Weights of a small transformer language model.
Size: width 96, MLP 256 SwiGLU, vocabulary 3372, 1.99M parameters.
Architecture: RMSNorm before each block, no biases in attention or MLP.
Training: a variant of SOAP for these matrices, 83M tokens.
Each number is 200 + 30 x the weight over its row's rms, rounded and kept within 0 to 999. Layers, rows and columns count from 0. The size before them is the row's rms in percent of the matrix's.

# layer 4 MLP down (transposed), 256x96, rms 0.177, rows 1-23, columns 48-95
102,228,227,243,206,195,216,253,195,211,242,195,162,214,232,191,230,197,206,190,216,211,189,225,170,225,183,242,185,189,229,214,242,156,190,168,181,220,222,205,165,206,169,202,190,230,182,223,210
096,222,202,244,220,237,183,239,221,213,190,228,182,191,279,191,214,220,224,162,244,177,166,206,209,223,173,225,187,254,231,155,200,215,219,165,234,180,147,150,213,235,246,168,191,204,183,189,239
096,191,203,206,181,258,191,247,182,211,218,128,215,211,274,164,224,238,222,158,227,166,233,195,229,191,221,179,186,233,261,187,243,235,194,223,211,198,226,207,217,281,180,203,208,182,197,200,192
109,214,229,224,189,207,234,198,168,241,214,217,131,239,238,266,183,210,226,192,126,209,196,178,166,164,191,181,158,207,201,232,123,165,254,234,147,229,206,218,213,222,247,202,235,158,175,209,219
088,206,226,225,231,205,204,179,255,199,190,161,235,149,165,209,170,225,216,189,217,190,181,178,255,222,200,178,240,235,217,179,162,125,204,176,197,189,235,270,221,156,169,173,216,207,176,230,230
092,180,231,163,185,177,177,180,200,182,226,141,230,248,197,172,193,202,180,177,165,197,245,205,180,168,153,178,230,214,202,237,181,259,223,249,186,225,176,209,215,177,190,205,242,202,125,151,187
101,212,198,197,240,253,161,236,186,190,201,241,164,136,157,155,184,178,233,169,205,203,217,204,168,228,216,189,187,190,184,189,180,119,230,242,179,208,249,216,191,183,204,195,246,223,231,232,145
092,214,221,214,216,205,239,198,219,168,222,194,181,180,246,217,185,142,227,177,236,177,213,246,189,255,246,205,205,262,215,234,202,197,185,139,190,198,212,178,198,216,173,187,187,184,206,257,157
107,218,193,236,218,205,149,182,233,184,157,184,251,200,198,199,161,171,163,152,168,211,221,254,219,188,201,216,141,207,210,207,188,212,244,191,174,193,193,199,173,164,186,189,216,204,202,153,162
098,260,173,217,203,185,174,205,250,213,187,160,238,217,191,177,227,206,211,180,163,176,162,209,188,224,177,167,151,219,198,174,231,206,238,218,265,166,193,178,213,196,227,188,207,209,193,198,221
096,202,221,232,196,216,224,182,197,180,233,166,236,196,166,233,180,153,158,206,162,203,222,184,211,262,204,244,162,174,173,190,177,169,209,222,178,215,194,246,211,230,214,170,198,208,185,152,184
102,174,192,227,166,243,192,178,182,252,203,251,182,143,158,170,151,185,230,207,193,181,257,210,214,207,201,212,246,221,233,142,218,200,188,180,211,185,217,192,170,240,230,177,252,178,189,219,229
103,182,180,208,158,216,238,140,220,224,207,127,228,246,209,191,189,193,229,191,230,182,179,233,186,166,194,186,207,186,155,183,244,224,162,190,189,169,194,168,228,213,257,217,214,181,220,193,210
103,228,183,184,174,229,180,211,235,235,161,199,177,231,216,183,195,196,181,178,226,222,147,170,188,171,198,180,215,231,207,208,174,283,266,163,192,175,247,213,149,164,178,197,263,198,225,165,186
095,254,209,209,197,188,181,217,186,202,200,278,253,236,168,275,196,195,223,183,204,187,188,156,122,233,132,188,215,146,224,198,201,195,207,167,202,210,197,177,219,212,224,223,189,190,148,227,166
103,201,188,178,186,197,186,199,222,147,223,190,179,167,192,198,142,224,242,235,216,211,233,199,161,133,223,219,261,210,197,221,209,257,179,184,161,223,217,211,208,223,259,168,193,184,181,191,219
099,214,245,182,210,245,238,184,209,246,190,233,242,189,251,280,203,152,168,216,200,197,176,160,175,200,220,215,123,219,252,244,168,145,200,226,201,192,195,227,186,178,201,198,199,192,190,209,230
104,184,259,201,154,211,238,158,134,202,190,245,202,222,149,192,243,235,126,221,208,223,245,214,204,241,193,182,161,175,178,210,227,285,165,196,195,178,142,189,201,195,192,187,233,205,194,175,149
099,251,167,198,199,218,157,219,211,190,203,167,174,194,212,209,195,210,255,181,185,149,162,206,214,229,226,209,212,163,213,202,262,220,179,212,233,221,208,215,168,184,241,108,221,223,229,194,214
103,223,194,189,192,256,172,210,195,191,207,192,236,285,242,170,184,225,241,215,197,176,202,194,187,202,155,119,208,188,163,190,181,221,182,214,227,225,187,158,203,224,250,222,253,202,154,184,253
103,193,177,213,194,198,186,208,208,231,218,178,171,196,242,253,163,174,213,188,231,192,215,192,184,181,206,164,251,256,127,188,237,153,149,165,215,181,213,218,177,182,225,219,230,169,184,224,197
102,193,202,185,206,202,256,163,204,189,217,201,196,146,165,219,163,161,251,177,228,228,213,205,211,196,158,231,228,217,206,166,212,185,203,177,191,200,218,126,144,195,140,241,184,195,177,178,172
102,167,172,183,215,274,200,210,269,227,240,172,222,163,236,226,192,228,193,154,157,145,201,196,211,201,194,180,148,207,205,180,171,262,204,239,170,220,254,203,175,248,225,180,202,224,198,210,228
# layer 4 MLP gate, 256x96, rms 0.207, rows 2-24, columns 48-95
093,205,204,211,163,195,239,157,194,175,214,174,193,185,201,245,147,166,208,180,173,238,225,231,143,240,116,197,170,212,229,194,175,177,170,199,234,271,195,164,144,153,189,219,237,200,158,232,174
103,210,232,197,241,226,166,153,193,202,142,208,145,169,168,238,209,212,199,180,156,130,151,185,209,133,239,247,215,147,195,225,229,186,170,135,190,163,182,206,203,195,220,197,131,205,167,137,194
107,197,186,160,195,172,174,200,156,176,189,249,211,184,189,183,251,193,216,158,161,231,151,212,174,193,143,222,173,262,147,150,201,183,206,233,208,162,209,161,208,162,282,261,188,196,199,220,196
092,223,204,258,213,233,147,215,206,135,207,210,283,151,225,185,214,158,159,209,168,229,216,183,233,170,194,204,199,167,194,230,192,207,165,222,235,205,237,239,155,258,133,238,203,249,245,190,227
103,196,143,191,182,181,189,239,200,197,229,200,193,180,245,208,184,225,217,217,202,201,198,230,217,150,183,212,220,206,208,174,187,218,236,226,172,172,240,182,202,190,214,190,174,157,246,246,225
107,205,204,192,185,204,207,226,246,165,128,188,212,165,130,163,212,176,237,174,135,173,217,204,218,179,206,217,172,183,238,203,226,208,213,226,225,220,190,200,208,220,219,203,230,224,170,248,171
089,174,219,205,205,181,202,207,242,204,220,183,227,192,217,180,195,184,242,185,199,160,216,262,211,136,232,195,199,164,208,169,217,231,219,199,179,228,150,165,251,208,222,162,167,200,183,192,186
106,179,193,211,228,228,238,211,210,199,260,187,264,196,195,170,188,163,200,235,180,220,194,218,219,154,191,200,200,170,192,227,205,197,195,233,180,190,165,220,218,199,248,199,186,201,237,204,206
104,182,219,241,200,224,228,173,201,173,195,218,178,227,209,148,203,222,219,222,199,180,153,189,225,214,235,196,192,199,205,275,199,166,175,179,207,207,170,199,272,144,242,207,207,216,192,230,212
100,207,188,196,150,264,208,181,186,158,209,212,207,225,221,276,229,170,203,188,174,235,193,229,222,230,183,215,161,181,159,219,208,214,197,151,242,229,204,230,184,186,214,199,211,212,184,174,207
118,197,166,141,141,225,243,232,226,179,214,215,159,163,274,191,202,201,215,190,186,267,208,231,214,196,202,192,172,172,204,210,166,159,179,199,157,208,195,217,176,263,158,161,196,191,161,185,227
092,248,137,235,231,175,179,168,194,129,192,210,235,183,208,214,209,173,211,255,242,199,176,189,211,216,237,222,245,209,162,184,195,187,185,205,240,223,215,238,177,187,205,165,207,192,165,205,190
104,188,190,187,221,204,182,217,143,199,217,227,209,201,241,167,179,98,211,183,211,215,210,211,164,237,175,185,204,204,168,182,176,246,227,208,187,200,184,229,130,234,182,144,266,233,185,162,257
087,194,236,217,201,185,150,187,200,166,201,190,222,236,139,178,186,238,217,163,163,171,203,136,168,189,162,214,241,193,302,221,238,175,143,211,212,140,223,186,208,215,191,215,204,157,214,198,176
113,238,141,208,163,148,211,163,217,235,212,208,193,193,208,214,169,172,230,192,191,211,189,196,161,231,182,178,224,229,143,178,225,187,225,236,235,187,182,182,171,201,198,196,192,227,190,175,200
103,198,211,234,189,209,244,193,199,191,165,174,212,181,190,103,241,168,216,182,217,209,211,192,270,170,202,199,210,169,239,233,182,200,230,248,211,155,159,215,238,219,182,184,207,180,223,177,205
106,221,183,193,175,170,127,200,195,150,210,217,220,183,261,254,232,284,181,192,200,171,179,166,158,202,163,180,249,213,211,194,199,204,228,183,162,229,197,211,204,196,205,178,145,161,146,197,182
093,209,177,170,177,179,215,157,173,142,177,226,194,221,233,213,153,167,235,230,235,208,189,181,212,214,182,181,208,223,231,181,290,172,199,207,231,256,188,195,211,205,226,167,249,157,217,178,203
111,197,168,257,174,151,200,241,170,201,176,182,189,205,260,246,170,229,150,193,232,152,176,242,207,196,226,221,176,185,172,162,202,219,226,155,218,153,171,185,168,161,199,185,207,195,241,207,217
107,194,154,177,195,133,189,209,171,192,161,204,168,229,177,179,181,274,199,220,259,228,234,204,186,168,189,177,199,182,166,221,196,171,197,220,234,144,215,189,214,186,247,182,229,246,222,174,141
096,222,222,180,188,199,217,230,191,158,213,230,148,241,227,205,200,223,175,188,225,220,201,181,164,254,191,291,236,177,152,195,125,168,176,146,210,233,215,225,205,134,185,181,234,219,185,192,188
103,200,199,182,187,145,206,178,121,224,191,228,117,191,150,177,234,191,202,210,216,203,194,188,154,183,236,169,230,220,186,197,204,193,257,196,220,204,170,186,180,255,183,251,189,177,149,213,179
096,175,230,179,186,142,186,190,208,210,197,226,187,141,210,183,241,215,176,232,166,120,218,224,197,189,215,196,212,220,219,235,222,215,209,242,135,218,219,208,247,226,155,166,234,249,161,203,251
# layer 4 MLP up, 256x96, rms 0.189, rows 2-23, columns 48-95
097,209,199,183,239,228,191,236,198,226,182,222,182,181,175,195,208,222,198,206,199,193,174,177,194,198,197,159,205,273,208,108,171,191,236,230,192,214,163,166,168,186,168,200,219,243,204,222,213
103,245,200,193,176,200,189,135,228,177,155,195,194,126,227,157,161,189,180,210,199,198,239,167,193,181,204,195,236,205,184,215,145,175,177,288,175,199,200,174,175,177,196,205,175,226,203,224,204
102,207,198,195,224,225,183,178,151,212,209,163,229,203,194,203,248,224,189,236,228,258,227,226,189,183,175,230,221,213,168,179,169,179,169,236,148,138,251,195,217,165,228,193,200,159,210,182,172
098,178,159,201,174,90,234,236,185,179,215,237,187,219,209,245,157,231,217,197,209,221,181,203,165,185,235,185,186,233,234,201,207,236,195,267,229,194,204,277,202,183,228,155,182,215,191,220,160
093,237,227,166,176,180,190,134,267,184,240,170,160,230,194,177,209,179,209,164,225,224,196,187,210,198,210,195,216,248,173,236,245,157,177,201,156,231,187,244,147,169,162,169,171,232,221,195,171
094,230,192,214,176,244,204,221,201,178,195,170,145,177,204,203,167,199,213,240,188,150,215,212,210,233,150,214,170,171,259,194,199,192,246,193,143,243,182,166,182,172,198,182,218,187,180,207,148
088,164,226,253,199,249,197,194,252,240,182,128,224,184,198,188,213,156,243,183,200,150,257,213,194,151,189,186,221,213,212,219,197,211,245,157,205,262,159,184,201,220,190,156,144,197,154,213,169
107,237,240,216,174,191,219,208,177,180,174,177,217,223,222,263,208,166,214,164,191,235,245,218,277,195,189,258,207,200,237,197,221,248,236,172,199,263,187,206,172,167,191,191,185,142,222,240,207
102,199,158,169,238,176,130,246,225,192,222,211,216,186,253,225,173,171,202,206,197,214,207,225,202,151,222,208,201,222,163,137,219,198,233,115,184,193,225,202,192,283,179,204,183,144,206,199,214
094,211,233,186,194,205,207,190,158,233,168,216,221,229,218,171,243,174,189,223,168,250,211,228,211,239,177,184,173,169,200,228,184,226,202,196,244,188,232,152,224,173,168,225,184,171,176,198,209
105,216,165,228,264,204,222,227,192,221,150,230,175,221,204,203,228,228,176,244,206,190,190,192,165,242,187,164,244,169,146,258,220,244,219,223,230,167,195,162,223,145,155,191,167,207,198,179,185
095,156,216,170,195,152,197,244,174,220,148,161,163,181,163,189,240,294,174,168,228,222,178,176,199,252,198,213,222,190,241,196,202,194,210,213,186,171,223,229,193,149,159,201,217,199,226,191,174
101,181,265,198,205,132,236,191,183,165,225,185,210,211,191,175,153,196,206,241,178,227,230,176,214,229,247,220,214,186,183,244,225,143,161,183,233,194,196,227,218,214,227,244,203,219,211,246,239
093,225,199,166,152,192,248,237,193,270,219,199,188,234,266,196,195,205,237,132,210,131,218,165,179,185,184,189,203,225,275,201,197,188,164,246,200,236,232,203,201,228,181,242,187,189,204,161,164
105,217,209,194,207,166,215,237,215,216,213,180,198,203,221,185,149,180,212,207,171,206,238,196,172,165,185,218,215,195,159,118,177,214,185,181,207,216,146,235,186,149,189,229,264,244,184,171,203
097,229,250,216,203,190,244,188,200,229,220,188,238,252,133,212,255,179,187,211,183,201,205,173,214,200,157,165,208,186,240,196,228,176,224,227,173,194,200,157,195,163,205,160,149,148,228,203,179
108,190,221,167,225,185,232,182,177,239,134,234,207,220,145,197,182,208,134,193,203,152,262,202,244,202,218,195,179,159,209,234,203,261,169,180,202,166,212,197,240,177,236,219,228,224,242,156,197
090,174,227,170,181,224,186,123,198,212,191,205,211,251,241,171,179,164,209,234,184,181,210,184,189,230,180,209,240,223,206,149,219,146,201,172,199,176,158,206,256,190,221,159,193,204,178,192,188
104,230,205,193,163,219,205,235,256,163,277,244,203,165,165,193,201,201,227,196,159,226,245,186,224,206,259,220,211,234,172,222,198,191,216,274,243,223,169,232,188,232,175,213,226,215,216,178,225
104,216,165,213,229,224,233,199,187,219,179,170,202,217,190,237,162,214,247,206,167,194,222,191,217,228,170,104,195,217,229,173,200,112,146,213,214,183,222,204,193,208,239,222,218,254,212,149,158
100,163,180,169,255,158,184,165,194,187,242,224,207,174,210,201,187,167,171,190,223,202,225,190,179,193,244,173,227,234,162,181,206,219,190,180,135,188,218,186,197,213,252,147,157,234,166,219,252
097,217,216,169,180,185,143,222,215,221,171,191,277,216,223,171,206,230,158,215,180,189,193,240,260,169,150,201,195,241,211,155,243,149,205,250,192,165,207,154,180,157,211,211,213,219,219,172,176